Each number is 128 + 32 x the weight over its row's rms, rounded and kept within 0 to 255. Layers, rows and columns count from 0. Numbers have three digits each. The size before them is the row's rms in percent of the matrix's.

# down: layer 8 MLP down (transposed), 256x64, rms 0.613, rows 124-223, columns 0-63
# up: layer 8 MLP up, 256x64, rms 0.573, rows 125-224, columns 0-63
down124 084:117133181136123155124146200124159169133112124104142147154072146100172072126205140094125142142144144160031127160096122118160115175108101184128139081089128141170118090127101088105170136092146143
up125 102:165104134138136189090113133191100117140098098111094122137135066138093148110165078139147185063096095068127161126125091153088187130091171125143121053112092139097163161127093156142151163129126139
down125 108:122140103121154142131123039138106116177106146143127111146160036164083088159086124085096160136129172203140121115197138135116111119112140117124123145153088137169119156122159125168126163184091181
up126 102:154125079157173115144192138135102139117172141161117134130143154159138126119166079149103097103160101066120122096108182130153183163136173118084186132179134109106130170161112109160076162170175066
down126 093:179184176110152124191067098098140162122137094153125196092119167117108093090147168086145165159114168105121125149128126094133062150177134145101129173108102136118116131140121155106176090198154114
up127 094:106154086057119101104108196127139179180135138109129135121147101166122072096162085157124105173129090086086132129114129148157158152096165138103170168123051064155108160090103119112171149119126151
down127 091:084082050121098148125167140127126134128181119156179147165183128182152067100144152106083146151101068146136172095124148104144204117117108115145139169158161110088114115125132113103182072124125135
up128 091:135178104071130069128167106132109130138137085118140094042122144088114102121131156153120089111123178070196145102094104135140172070080130140112128138100123178117175125152156195103167156152126120
down128 080:118169114156086148156159159078173178069105158172153128118102176084187147105116104103147123105174154182076116119127111137149151113164170112138104082093134137135051095191129128164121121102160137
up129 097:099152172177170158150161091128150154136103127095123150073146147071130100091178155188150112118074152118132104096119127136106176172146130184146141082090208122157143117113098175145149119184121089
down129 085:116129172104095134131108078125148109093140149136092094123163153133138154177126122092127135135110157164141093054131133171127120124183091108071156200169121193162106139131139178156094147146152220
up130 096:098080118137142123107182096125150150176098133127121177108097141063155157120142140164139078158098058145149103088149164171134142182050090112118178150103143117123176131151149111200128090099130126
down130 081:159102101186100124178121163087118117110161132076096158120148130128121150088118132120189105177115138153140164093126144119057063137076131147147127149091097107098130161180165116064081085138142183
up131 101:126102160132138113131122138126084103090092135085151078127089196165118165087105164091102145083083075103094137121156159157081119098188154099127131149093142157156206127056110144118094159101127106
down131 104:138151151134091103071075183160168123161151147090137133106130123167109146157123165179143107163082136167084180105111149110108082070156153126058132121158166096157077113124134091117185167140138170
up132 087:056157124160148152099160119140144125125130105159123126113112105137144202125205144161142097147176187097162083144170082119112153165141082137091148175151151144157170070116082126073133104139160094
down132 073:183106170195089172098125223149119150159117122124130133163123164136183116161124138127120132125128112156123136156061214143123131113099185132101103114139148182132093085084084126145148165101116118
up133 102:141137135201157152113177118107059079117122071132144148114154119088106145077116104168142121146149114190109082149168119139125095162203110112122152151119168068095147183150123150131070130174118124
down133 102:097155120138122174095179112120136110090121150169126185142047120137106130189093069129121051080108107165112151093121169131112113140151132063142113123138166119145139174151177142143119089173115072
up134 095:089194175153116132177172123194091144121114125136144107085088161138133051133100166146148092099169127097148139146132101135149165167154139124077065128083138103172156122145102159139168073134170151
down134 107:090167039079100149090100179074116127056137127134076135141094170127125092151140083104139147094186126121165132096063140108145132130135118126165107112090140169136123102127101131194116071116128137
up135 092:114083126076139119182134087098113156142133128140172170134173084129149163090157119214110083124146196134167090114165167148120097100160117099132102120205137157140130070134110169103119116120101082
down135 096:087151067157094113129172154115112131141063156095106072138131159139124126172177185069160124158122165144146170127142095170148107136142188118117097104136123096130156144121064097189102141138082073
up136 102:142125172137105095137153121181120147129200147170172132076121191097150146095132074143097157202144077090119150117160112164167148129197147110132132122116187101127159144181105118110087148139094154
down136 096:127130121081169167102094079173106098098114152132137121147130091172153129086205137136165085092119168100072136164136172159121174139097100089103171081117146126148137153104176200115153097143121083
up137 105:130155096128071145129157116203101139086123121170156170135142076134112163072184081129137098085119141088157102100168110163094132129091097123120152114065109127133116198082104115097119117203123119
down137 117:120152086082128129161119114168136162103123152082103148154090116074135182076116102142135080087155172097142091098184121089184175157212088136102166095146146140150093129168123145108105168126122101
up138 105:124074140152131064120074056171113076155106178154151186170144113088105137120138151090107109129091111132082105183136197120164113075142108117162147138137106144117181194129126130115095113116106120
down138 105:164153139098216125176165159129120162109153156145123175116069132157129115106121140134172082180090107105071091133208175169146135158116120113134152124154129133125117116189090156170094167134104100
up139 099:128132130136139150131092074146119103123086113134118173199126202117090152105151121182185154145105117158135151155179108136055184140154135039120169173120137135100157141171155131133084138127097137
down139 106:101147098137104126137119170206078109090107212089135134116131134143160125117075102124111087134170143126141137106064143097145160106133100085154080081109119129201131140128137146106057136144171078
up140 099:130158106051154151109160103099091146084140132118176177132164174149118119158132113153112084110119115165104060155128110130148150149119150099126134190166136181108132148134070073115119140049106063
down140 111:222134169104150101096140151081112091132133109134092137081134156140080161139124111097167144132179141104134099199170138048138090132147145135073142116124110152136116190078152146081117155113158136
up141 106:153138107113114130141065073135086152088134094121140151147146072136167154122068116106107159116084162192099092168151104138093167024166147125150133123150186084136128130137077107124097149114125105
down141 108:143134144141116167094233148129175144099157162121112127097107158136137143179109083126111051168180117106143172124102160137159123114147124112155070169095153125162129089169187157137150119107182118
up142 098:107116118138135045148130087094106074074138115121135181089152141106087189106142130214158169112117117109127084137139137141094136125104134129099094166169119044113101117160132142164107143162129067
down142 115:114156048099118162123147075127127076096052187122124129110080141189129138140146130132080140145129077180178155088147151126128110156124121088180118165151124182155137118161152175164100110102149128
up143 096:081122125115170120121117195114162101169151136127174141088087127152122156108162130092090084106132173085172117195134129160149134105107127112089081185169139037114110099122104169140148108172089144
down143 084:149117126116111141095193110097140123057085142170143119116119111106152130163113061121189106040164154076089140136162100174139113149079157153125139095134106122155126145096107140214133101131096143
up144 094:152121161088116202158139109199120161117091113125109059165070137108115180127097101116115130126129090136147149166155139163068124144202096134106080127136121127095141116165135133138138120066206134
down144 093:074157095167103205169160115111119124094078200140099140171107144182086159177065083112109107094112081103146135156154112126128148124180116112087150167107085148143121141086131136120098093111129101
up145 109:083143146086130124179092105154134141123166116078116082050078100133114144155109151155112104158118129140081120122149133108080120087187169115123078153163137136127211197092130141121146097160178144
down145 110:100101138174144161170126096117170108133109149094118092147108115128217120135090172146074157101128100124109114084177067120096166143103141078141061095101175131098087123114126156187101108153164104
up146 101:128112154165136173144174113122071125139163072143154123184106120134149095206100134127135119111109078138134146170121108158136203043142116106101128123098193129114118101138094152197167087133107143
down146 110:088140164132166122154122152196132114109100125146133125146097147153069133090124163120103172104116170165104101144117109099092131130205166063103114079110056166167165145089094185133153149140083113
up147 117:136143112158141165119166089150130110111167075091075111107147148163124108103134121199146126133110162039120126083147079139186096093082141116148069160140162079143069118075125147099129116146127092
down147 094:104148143166140146156063077146089151142095184142104102115145094096117153126112066125159121047132176114144130141135066190163132119151135106085152073150054098135130123126143140115073109088128105
up148 103:044119157098112152152181047139099128145136161129134115148084130110144094104092136140105096134150071090188130132083127146129172147092154111120146146102072096175114087123101161140174082115151184
down148 113:112117141145140103106113167125111123110124084193097120163143121119118166108149157124176211150142187087120153119048127073109121165147102156140124064136084089176146131194117097087114135167103150
up149 096:096134190088083123206128102114123176129139109086115171129097130089101138113221134152148113183117128170111142124060102164112139148162170137118160169122125166144102125114144195124086117158163109
down149 093:164154160168113142146057115138150085122127122160118105172142131186096199136173156114108167157122143132121140131111108081094089125154150130086130061093048135135145145135132100081140199170129170
up150 081:091071092139163142132128124186100143078132092193117172087111120126046114102101135119183127122153124144149105103153134115099129130078160141114076167127155111064118172189172097143096090121160119
down150 080:128161108127095109160177148044112188128141146184128173160152139158172150161149170099135195143142090150071162163139130074155099138146159151141141138124108139140148134099092066088113174158148164
up151 089:137164174149184130163041119129122109198136127212132105118112180147107137120179136114117120123172142125164150091141132148149145140175115124092109102183102090192141096194140158137121121105164113
down151 083:231169143102127148119242169142129116146088111168085132150109121138170086126205152111127127147111136137110143100137109119130093149132164143172117108122111170163155108079160162125143090158119132
up152 103:115144182153170168118138082104091137127138151133125109122129108152191129204113137118177128076136082129140160236135120150109143117109136071129150102125137135089152117121072139119166056129160084
down152 105:129145061130139105185100104092068159156137157143171079149203151139160098091134130138089171162121058159155129114136083079153119109114138178149109166114093135064124116137131094118162098132158164
up153 088:122132080148115094170113085190106087113085126166108186118094136086121135117107097144144177095116099099161141120144090168159101180116168165078125138102092139128176121154116174147060113184111075
down153 085:161112116088150123180156093132134141168120214102122108136113141150144103131157120153117200189158129097171149128081121186080099095097172103143181111085118076130118158078091101151109112099160143
up154 098:161081100137105108118075105040100134066161116154082110055139119151145093118125119091141141146114111100117113136104132146167102111137108153084093166115130089073124091137122092101201072078114114
down154 077:157115096103148158121145108159144101083098129122140109099090111080152145082089129151150063085132127118125148109169105150159192165157108116095143113203163152208108149138178124152116168139071072
up155 102:090104138114109107080101143089078098086128086112127106152123136108079161119149019185125099086118184121078096136105096135141141107205139110136110136144126070127101136089105125109157091119144169
down155 087:159128133137145081121145149111179073151124121101115160121055082116090176169100183095109114147113128114125166096121116092089140140143122117103123182113136082171178065126155110087145208131143069
up156 089:121111163130111107134064094143125144139126097145137139183151157121069185162114093112171105091147099158202130142145179092159180147164141091122149065157141072131136096174080125099143175142141088
down156 074:141161113153080125089190134102165157170084157180132190127094120132138086130125075128124137160132136106070150160096140123060084144111084169159129098072132202152100110114099133129088154131110166
up157 092:121119123107097159096111076155109117163150169171110115088186141121137127125153143212145184182181125145132097142120137092129163167067122064137173139063132139131087127152130151123142130191085098
down157 095:130151153130116193077160144156132119120081112115080147152098182167083077160086138112098189106168141161148105128170143103119119175158150135147099133163098148179190106105116163117197098089121100
up158 101:087104196127147186119145094082090124100144096150116162087046087138147152117110087122161133124117071143112114130068159163169078102173147091159127195117134151101098160141109109087123107098148135
down158 105:109143079114065096171137090151162067171126146065080167161083092120121177127137129170071175150152138142093163108120163100116094127109109138106157118120130128142168117092156083183089119126091177
up159 111:118165133172137132041122094198133100139131092119146172178192171091054167124133117211139134145136103129112101110072106134083125132149095116128121134113131072131124140131116145154153123079139081
down159 110:139156201139107156137113169167125157153119114110150111141083135096138140103165119132147152126122161136186078099191137092190116072106071190156156100158130168122150050094091109141120146135145083
up160 105:108098157132103184120175148116112103188157175135185139111132071161143106136142084082083103127143118111085105170083147204138084108046154142175139124132138127116157116147141141119183117146169160
down160 078:156113066174134133167096113161145125143151126101185143181114160156150176108153129148134162165129157121127171163088161059087136171188072128161110125130136185143122131112118148066116119071157177
up161 102:070104136142122092164163147120155084099065104154122142136159100093131145127152182223145098159138108173117107166096135170119158139098178126146124138115122137131156139056115201186125119154090108
down161 119:113138135163106108134193177167109127125081118136157126104151148108113149131162099148111187145163169119124078132097163160180144084076179162120064117141124103140080114069105144131208107074115112
up162 092:114086094074108137168104100085151152134118062119089093127145157158093111189140119199126119138079135151118060178128153135136162138099089116119098080099119146146130152178129125142121126059086069
down162 076:144107127173121147114147202121137143142104184107098134188083177097197097141161114071125138095085162133124170128082151167150119120118161227163083095136163114116145134157127139151153130148104135
up163 098:078135117113147165165145098176093093099170151202104175129129119125112168099109117140167053082113150096126136115066180106153150139145132143078194130142142163107090182153169131131147161101106150
down163 091:095122097157104092063166136130078126150101140087110115156170095144139109133169201093110093142155104125123104122094155115086169137101123084166177141157101100120049099178163137165157174162128089
up164 097:135144115122061138129156049090093092065178096090139126107131138115170179118121100167097109084172112160186074109128142148135110079140130099124123162108137126066170169092124136087177119150151120
down164 099:096119152147190108168142134205144124129154138095132161163150130154154153104118189121107155144086177155113105116076157110122082060135115120145124142066090047059161173139118130125134130127166129
up165 100:136103153130073167113174138183119169110096178098085112086123100115131117098144079081045141119161121111051159117146167174140156151067158115120140101149135158112145149105081133103155170153147162
down165 100:141125147132084077136101144088165076116096106195172160139158150093153119121140121165164132152103107133169122216083164113124129117139174175123119141053122150118148141176140125144097123053131177
up166 095:132052118142145048158128161124132076118127143153126126109111118129130183170137085127085147174132102099160079142149109121105105114136095119064092159085188098148148117177174164172163135113127066
down166 088:078118133134181150144139119161158166181158120113100124123141120101137075114183148095132062103103214150138143088142160095148141106069100146152161121166097099178095119127097149158120132209127166
up167 104:162192165140106175113152090121147160108139104131061092102159164119113122124145190158106158123162102121099098150094122116155130109092168158085089105117145085079136097068086214145109093107149115
down167 089:139130117192114154161150129147114161083159144106216107120137151102116086136050112095141089101140181096155091169149170122125192192138142096178109172134158129144142138152182119138131145119128175
up168 105:081071103156172090107119139170051054151132119092163154128125139175054091087127136110068119144098156130143116146121073125142161111158134139127164145168156105171148078122116124154157100156170143
down168 092:171106121143156179135177109112157152134095120100144104154133067145149114150132158150189096110202110064082140124128115089173144113095185143177056141144133090139069133178110110126146123097105096
up169 094:135090117106105105082160074082135110120163151107099125144172136122148107131121147100134097127097091087047129123145160172119077099099184151153147144157190065110077178128132104118167164124163071
down169 080:105169113172148138174117112117091143159164122120102162134136180102128115155112128136110171096116194140168148149029099083117133153106112104124111153103159162171176079164140103178145108054164109
up170 098:102151108163153107078063140179085071101128094101135102093098153077103121155090138135174133117096103172141124105136111096122133046115133122188168171176073101135174184123148142107143134148150129
down170 086:171140174152086109112168128103139209103097162189204147152118187103129108106135070168144147115130126127075175159156165124112123182155155164141145106083172114115126111131105064117109109121131143
up171 100:126122093105114194127139142186139148193122141105125073176114171114111131117073187151083076122166068138110154180176150134107096080099132101173145146128111095107167152151192152111147127113125108
down171 091:132140022126127099142168108140124186164158142132147164137157111143163134085117124144089144140104084162107108133155165113202143123103161092105066095168137089116147111166075104144138139124063172
up172 091:160127105142158133092113119101111122104070167123089066129075048146089137127155117163120119108104108120164139179138127168101107073195128092155104166105158134159063130162132120195175160136118149
down172 076:161132150171088125091140165092182105176123142156109178112162114096100150158140113118165142179106073139113158092051167164089119108080117152098093153142195121152150122078115118158156130144078167
up173 100:119133107107121215122099037129128098129198164109110129145114139176126102135130148121144142104187089124138133159173115123147087112124105079166134115165161090106132137172147149183141091070093070
down173 112:120167121119165101105203160138080090117149076135149163096092175125142126103090091080154114137126147106125149174128175183116131135123137155112183098129170171076157194153166085087176102140125122
up174 106:136164231101129140080153144176153124148127108068146133142145118114119125147158111160158097108126141158101090117142109109079202120175177069164146173177168132148102114134105151160103111147080165
down174 118:155142062171166129136110150122122164113220104162144111122154157175150130118124121128087182180125150167116173187098151101105121108115180088109097131106134171115175112132115096104181152090159181
up175 112:148108190162123201148140106123115115131115040174112142126119121121148112084115101163134102137138110123154080152116164040094153148127184126120073113165113083167093159110155167080142174107131129
down175 115:099099158131158133132158153089157126132118173078137127125102115109115166139128072140135066066113161128186165045151106186140149074074132120134101084162142118161112158174106159196120144125140103
up176 105:146145108127110138126150060140102123159136091111157171186109175123168110120131104119138065098179080140117150145178164113109133197121136059056127101096130111086161130174093168101111152172107117
down176 116:172170167182128187145207114096134122099127127155156132098119125152146113144114084111082121078173094115135137142129132187147141143188147091107054125158190103156116103084130154092069118129140105
up177 102:132098165126105076142106134151128136107123181177109101065098098161125163099057153071141093078091123117095135165115111135158144101098118050125181079156116098137129145101164097100129080169165109
down177 104:112118144076148123111176130141136122139058083139148108172138164179150122137115164081086107115125169109086138145073147125114115164132197157113151089087112110123139052125171082069122087180097118
up178 096:155144095129122153169164136181109105177083112187136144102055103115111130115125096133158088118130159108085132172127168176155085141070122083079126135173133097164064097150153131118147129108190089
down178 100:151137132133119132117132112186112155146133146164130132158169115058106139099146159129183107069161144195080063127153126121210152131139101164097083083083109090097175103129129126140131095072128165
up179 094:079120078083129107133143073129165105120159133144124136087191106141097147115098142138177127209165125145088118174077067173133092114114105107104154098171116085120141137155132102102137098180184082
down179 081:101115077149078090097137134157095128083094144124143131114067118132100134120075077128143126083094108106071108119155201067162148102137093117142115175158100158135090124142062121155151202118154106
up180 093:192142108134160095120151125132189063151114114183104100159176109138141112111108104099153128103126141163107122132076139184157110118092173120095165215117156121110132102101129121142189056095114089
down180 098:186117145127145177188109120194190130110101107068081104111095114164161152142126145181169154144104145088140079094131135133122148126106110131130156117095164150157146171068093153114055121140095085
up181 090:101083150078154165106131147130129079115137125117164147086090151106093096192139132148167174157149086117081118097117107112171194101093130099132138149111116131103115151183139180199149106121179197
down181 085:118176189134107115118158134159105091133116119050146176134096113177101099125171122178064155173114136089109125086081135080086143170167133102169141154149133174153134122095127163111102195113121095
up182 100:137091079118127071100128168178137150114125129171109119132158140089192078097117081191138079105127119134128075194160147121138125126045114106107131095162150101184094135082146157130095137107146159
down182 097:121136109134175101062167162040097102154197165105075123078090111127094119155096102097149043135102112086114113079149123135132111121138104112074153145135119153149123138125099109163144144115140071
up183 098:121195146088128144187089137159150111068130111092089126088142154144154160128149153141123141069144147149110088252105128137111150080154108134166119104174118116131105132146137161176150125110184129
down183 096:122250142128126159164152166212104162114116116099138161120082128119110145142171181131139095107123167129153128107121100104171125087127122083100096108163138145149103109120103152205131134115069131
up184 107:141122157118080096118111084133075084128152117123159153150105141107113173125082134154105149131165161147187105129108098160122156077133132195085101171116139152148232176130123173125182170114131163
down184 109:160079103096163109135139142093159065151169175126155150147121066112112085124128133175082101133132116078163162093164125087129081150123171119137142117151140088157078149150140113195195146140157071
up185 096:103123140048148114097066110114087150145124109117116106149173165124106094141145145137099074121093103101115072119138148127103124162164161094145125165095096047132110147197117116195113086061123134
down185 114:123154059151144149150097149073140117128105114110137113127106177142170113118104076135105107097104168178147146158174064099093095112100155130099144074122148190109151097106102214121113151190133156
up186 102:096157127107156145157096070158124151102082098082132104119080117089139134136187134150129115169168178112135127168122114118116129186085177141095209151095112064147141098105175132136153092184107090
down186 112:113153133132119126105093143093157107124103114083131139143141143190129128175136210081051092193161146132142113068066116089118094128161124118129091161101152164109122090139134134107078088158111191
up187 103:109120171098083126182163113094141116155091145133075097090119151163125037145148137102127083113141111074144093135134169123147182108144110147153118162230168127120163114116154103117122181142163103
down187 103:145107104103094129112143116098171120188156225126176137207173077175088116141097119110153106115171126144141090111138102101162156124125092080140148166139109164140152128127098167134125204110096122
up188 094:149110149032115133119101084122091132121153111181124166124140111141102187177113126107141089136095097100086172167068108151144183122143140139143139127046143120159160126123096102169143080099071109
down188 097:112131114140111143080142123138123171130129087138133150157128125093183124118132083086183136107109117147146147117101158211143157113120082151052126144155105109120121100102116045107047166167110194
up189 094:069089097088171155178117133114154106121191124043135194074144130068132077156135158128112137166111115091056121167137116142152154154119164104126115122169106129132134125160102168124153130176118091
down189 109:116050123132085174146133116093069110120130089125163159176098143165136131120153121089158118075107161111115182140081123093040138136119096158103128149125116127097197160140083104090119155086160098
up190 094:068099112198107117139059091134104107125133088174127170124137157134094117117127107093104135102112180116161073105122052159123099135138161038098147144124173082118138129163150116145142134189101130
down190 094:077138080146119086084103163088123120133134115146116169123072142137080107116154086116103165049075115128148164132136132080150089123156030155108125085126065130085157127127135115138121101088166137
up191 095:062122147121127123117117139120091102102159097102087066095117165114068181147153119149088126104151156127153138179154159168113141038146152133185134142132141123101148180181085142117122069155173157
down191 091:137150143058161091124091110190162141123126121100175050140146151131139149147122106071139147131102135132115154115049135117144144155080126123064127123188113063122098069102095096151180142108115134
up192 114:122116071082163149085176076205157114137170210146144088123088163116082160122099157148163157140117107109062111113126074174121107137113105090155143155102120171113165132162109123109171140127127138
down192 090:095141099118155175190177163117087122174164153148096082184078117174142126140152128133148119106170156152123140079183127153165119053080106152085114100172145074138141158137142136121107111170088109
up193 098:174112055146116163149152105145141077040132130150164119181138159118096123116100132138178115131150083096112109079177103160134078098111087097145148085174165168105160170125174150112115124154132087
down193 086:126116060170131124114170104137074118186135136134168123181141098102165148115167119075128091084130142130114111133182188155090170173115211090159086125134167152113099124141127182123120166093119145
up194 099:139147116149103062127142093177090136116111090103154120088181154134056171091125109120128140150131098106126099115131106142162157115194116113203155114077099086097102147102064083110156140118164073
down194 099:112128130140129114150054109121137142122133129073138111126122153095127086139089075108134187130099130217109097134102110114165161181136073179108168131127132131121134144179113151170213118156175076
up195 108:089073126090113093167182128146116133141161094117154142133130100124104168181083108151106130048125074089098183129150113177116093191079106113126138161140130122096063164124167161134163127169106113
down195 114:232125196123132126113138129097189138101136141124182081120180110094123112146096088103146117090127136078177103122082139139141114121101138142142145136126079103100050178097117143167143122131087171
up196 106:112122143148128091063120121117131130163116137120099171163118133150170121126147122186200156139147116060082129146104067176124123149183158117141053151187151116100181173127103164131125081122117086
down196 084:149088119094147175217107141114103130131167166086079094110152087092109181110173141138134160155146102127156119133103140108085126075116161114096137049129155072088080111085136108090137106091136109
up197 107:099099162131093131153131142131141122139144152112232145094124138123118137046160072133128144115113118058138108132114116138125167139064090131105108128128204146093134099149156089123166069142193103
down197 095:153148114154122076105091138163144124119162063170106168149109176164116089156158172122095111164118157171149158185070109120140090164142111193145148153139098148104141123075149156116146202128116185
up198 109:155157171131150131093121110109090142095153085117133160105113114119145121132073192201185151153178091106119124109118114109123170141200150071134166087156160109133169072104091178133147085141094151
down198 106:095093078151118122117153115117124128187091152100155133175163128120125186140143130119129066071167129101106169136159124172160159112072137086100125167084081151140142181169090130168108160087112196
up199 103:115116128075057116158103095089143056129142138100145094138136098134082091150150150163122133141152190108153137085102146189132128142106088156190145165150114100132131140199143176153155062121136084
down199 089:156125125133093122097156135103135108123077149091116100123063135108142198151092100101189066085176161106121157086147109138125084088167109089146183155140156122171115116159123199156135094135145179
up200 096:139174145163126126173166135133151108126079111104149176165093049145093133107129139120099111191096157126101096116089153175183168080088089146140099158112137143104139149116107119105180150123090042
down200 090:114120137070174090107136151129074091174155151164076098093174118180070160154114142107166105121191120108133125164173092099152075150190128091106162116118087160154137184147119112121152138115088136
up201 101:194159111119119166129139141152118111110116166142086217119149130081106088143125084150043055154091132092081139146151110140142173118131155087052129104150160092150123168125118133116131108159112144
down201 119:185150124160132104170160096158150103097090132150072155117127114125147125162153180142111166129095088103102175199155042112109106143152084107152182110138117120140086131165181111136085119174089154
up202 083:142110133162182129145114166163213119181099192139118113107139149145137117087225120101164172125106074142112099185098123175137149094171158136110183141157131145119133085110141134132129154135146170
down202 076:152147078198091145167177136066121153113129165138132127188112113122192117176126121170123118122081125185198170137136129127097141168126130132199142093098087150132107141104144074153128146083140152
up203 101:165094158082181094099151085077126140145112075161136148171096189135138159134114120166133139179121133137110152171156133140149142171136174109129170154105222093157161156136106114186178144154113107
down203 106:115114130137073171147133125158132166094172103167078133136106153125184084159185095116119140096085074126102104123155101153169141064085153122124157151126089132092155071158188075136107105074108147
up204 101:134146221114123134132107152107077180152113106110099095127114172147124089161080140157161187048112054102093119149095113146134141141186138135096124167090160088106148139096119098115158145129170115
down204 094:117078045107052086156103094106145117065135117128130142119158139097143108130203106163107114214137155124107098109147119072070131125128124142149152170098120154131124109155130068120128156095150160
up205 099:096139188106070123101115101140062099108175172046132121081115179134123160103138114128126084099125155169127089107203148115140153083133130125081149116083100133121172167124112131166131102096182137
down205 098:139131146111179122124109053077142179121127093125156174152166152095140120174121148119098170159149128136140090217098117102095076093144111137080130079099091159167141155088114099122167107077114167
up206 099:150073127099076171092103163107097141119173134101135189149106131088118117083086143186070151152086130136098116118144107136145141105118185142069118147129135078068080140158118146113147070177111084
down206 101:106145097146088138081117098160160077091121145138193110156118090120093133114132099070100139075154163153168162089117165087075122165149118156175168126070113110108142045103155112094144139150164146
up207 092:074095144111206146124140104124119180141121112128144089091054129156060174102162114163176105147087180126200111138109173168169123152103100138128189164129151153128124114133160096139131110122159104
down207 083:129159118114084178142161123104157144108127148148162182137140093129202090092128090108080125168069084116089113128089111139091089128179126096163164138172126128109193144166126215129159138116117156
up208 095:173166193160106101131184101162158150121076133174132129146105141185067147111142102136156148110154087102156109123128126132103142147114115143147143163071154025100111150098114169145085147126179090
down208 099:142195083135110160098113170175156085071112138081137057119114093103126116113115111189125117160144112079161159116148097079135142152125155113167131094136142080208118127167181143105148128112075124
up209 099:097097164135162158101144099167097116052157204117105127095150136152086129147110125137127073112128141121157127154150092111049169118112178093169148096125053114120117126201147183139123121110123107
down209 096:115169103125126065082157196093088134138153141165143103151127150066172124098185126107177088127115091124156046127139145148145112115136132148119165101166090117151156141139096102187206132114150131
up210 103:141093106118109139169145090129107115184116116165081159169173125052146156056159125106115106147147116046117117126159164121111117155138147090164124204136136120173103073173126132116168076139113140
down210 105:154149176135095160120090168160101203115145166141150100136131085109138093155155089110085129145124093138125089079172038188056153081131138112137117151140095120171100120147183146131098148134130113
up211 091:066123152187107148123092045134120058143131174123100099125103121082130132135112104082173136105120082125143126131096133156152152178146118131128063171150144161126118124130101171074101178053154125
down211 099:147102041134104123074124143157152078146095169132111138132132144116163100154104092137137156145119105172148172075126147098085125108139066110165149225113092127162110112126106128091163140091127199
up212 095:095101161081125126145117201156162156088131165112099107100117157141108126093167134097117085148146099071080143128162056191174099136183119098086139082093155126147070100107135144116110178143111132
down212 085:099190098106149101143124113145163118119117170139144144149126099125184147105182167156190121146191154137156152115108173055141113144097152075188069088127139114155164102122111182159084140162151142
up213 102:113111167151087099114113097126090128111142104089062090072131113170164187157116138100123153130117089127114136112076128150200124136054185153112112162107156173127084089162100161119131174166168130
down213 110:113133169159131153092152171113098149140130090160043144115100157117135140174194173103170100134162141137092172113096073149117118113132190117119087160133150174147056108155122079097107113154080126
up214 111:083076102094132159158123139091112075113105138138114183086146146062088134087173120171075131079132150164053147115118153125155168105089131126131138137115199179132154159119137158108130085156089108
down214 111:095180150134146100113145123057120113128142124114127172134097131135101211124127070153119094109151126161070147112140153176100193128182120062180079160157119134120167161151110190135136115152135091
up215 109:093171138113103132086154069094116140125141125098126146161133153107124076041149088154096139127186115119071116112140114143100113164131129109219169172127200067119105092135119116121165108098142140
down215 090:101104188106123098178172164105139173123179172104106143137117121112145134155126171113110212142097152149149090151154169146167170122194202125132092180139100092144103094157148111104167100125155136
up216 096:070100163068127102140116107209174136091123126143117126179124131095101148119096085163129071184182109124070123122106133111133073182122118130095170113115152122146182128093162134114092112123088076
down216 105:160131138140081160131130176158072137139145129062136124120133138073117173185081143146166124106063136149133087103148150111150190154096156182128158189157151070112136108157143085152183088111127134
up217 106:094149169148114156129139173172134160126127096109125116151160089151132081142058087132168141119070147091073139205085133114131129098128172138064174145121129099164175139105093183101108149121171092
down217 112:158171180052117119128141105133174075124127135146133112123104084159128115164194121160079182137142120098171135156083165161153065081093060105120146114126109166128151130093154108140140087184148121
up218 096:107103174132126145175021072132108067135126126122143200150184125120098139137124150143137128108089135104085132189149144112116134138142133142170184126157184107164098155099106133158087125091145079
down218 115:102140149124117179143133131069156105132127138150123155130128086132178096074104091100103164085176088158171106092136159111131127086110098151123145178154118119175105114084118103143071038195123087
up219 103:100095111108149169061145120205132188153127134150154145142179181092115114166121125121087154116071151017119118141158116177082167123151129101096118100128113089107133160147094140103147140126119128
down219 101:083140112143115088078108127129133151168138110133165152124079194110181104145112113147129215201122147134117123063092151126152146127177132156172123121109119112093139067180150095091172073134134120
up220 100:102115145148082086192119075107114101132195087094129143165117184112147112165172110199124087129110108099117163132150176123097143144178136128119137145158102183155195130100099170137157171132099094
down220 097:122135160127078150097121136134195153151076152125233096137151119098102148118184094132136049107190159137141150126087136123136164100105119133147122133110187099200128108099086142131117156142147150
up221 100:159194122167066150144121090098121169089163128084121125123148123086112152175118155082134122125126137039089141165130118146141161096138131122116079186126117117070167131158106189121177080095155106
down221 116:115114138150073132139111055092161152201084123127151121159097095137093162119110101071110145099142100133193107108143163163130191115143096117115077131148115129137088059100109187120146136061139124
up222 094:082174134179125155087180101180120141159130136147127160166182178154151096086083116134109105115127083094135116177190113130122131111117130184114049100138125104123143133094119148074113163101112061
down222 082:115118112075106163061062120108171085139119058129156142139202129126115139183165116192116138131143158122086158081121136116118159221116112130164148143133133093141121123098143137109141071142086119
up223 092:097127160138083174139121135228105171070139057118154133069131086113101118089120109133131099138121093140167116142088181115139124163132168094128142079153175087137112126132162094103076126170095113
down223 098:123141082129123169154132195138145131149116125066158088116090154168120127140074123173104143102139141103181087146165084060150139179157163151113102137166151168154092071108117164119108187091116085
up224 094:119154158112131133168125099225144132124138145116156138127131125043090142122130101117104117087087136090163121148102075143132158130068114118089192132119158133120169129132122143155023084146137088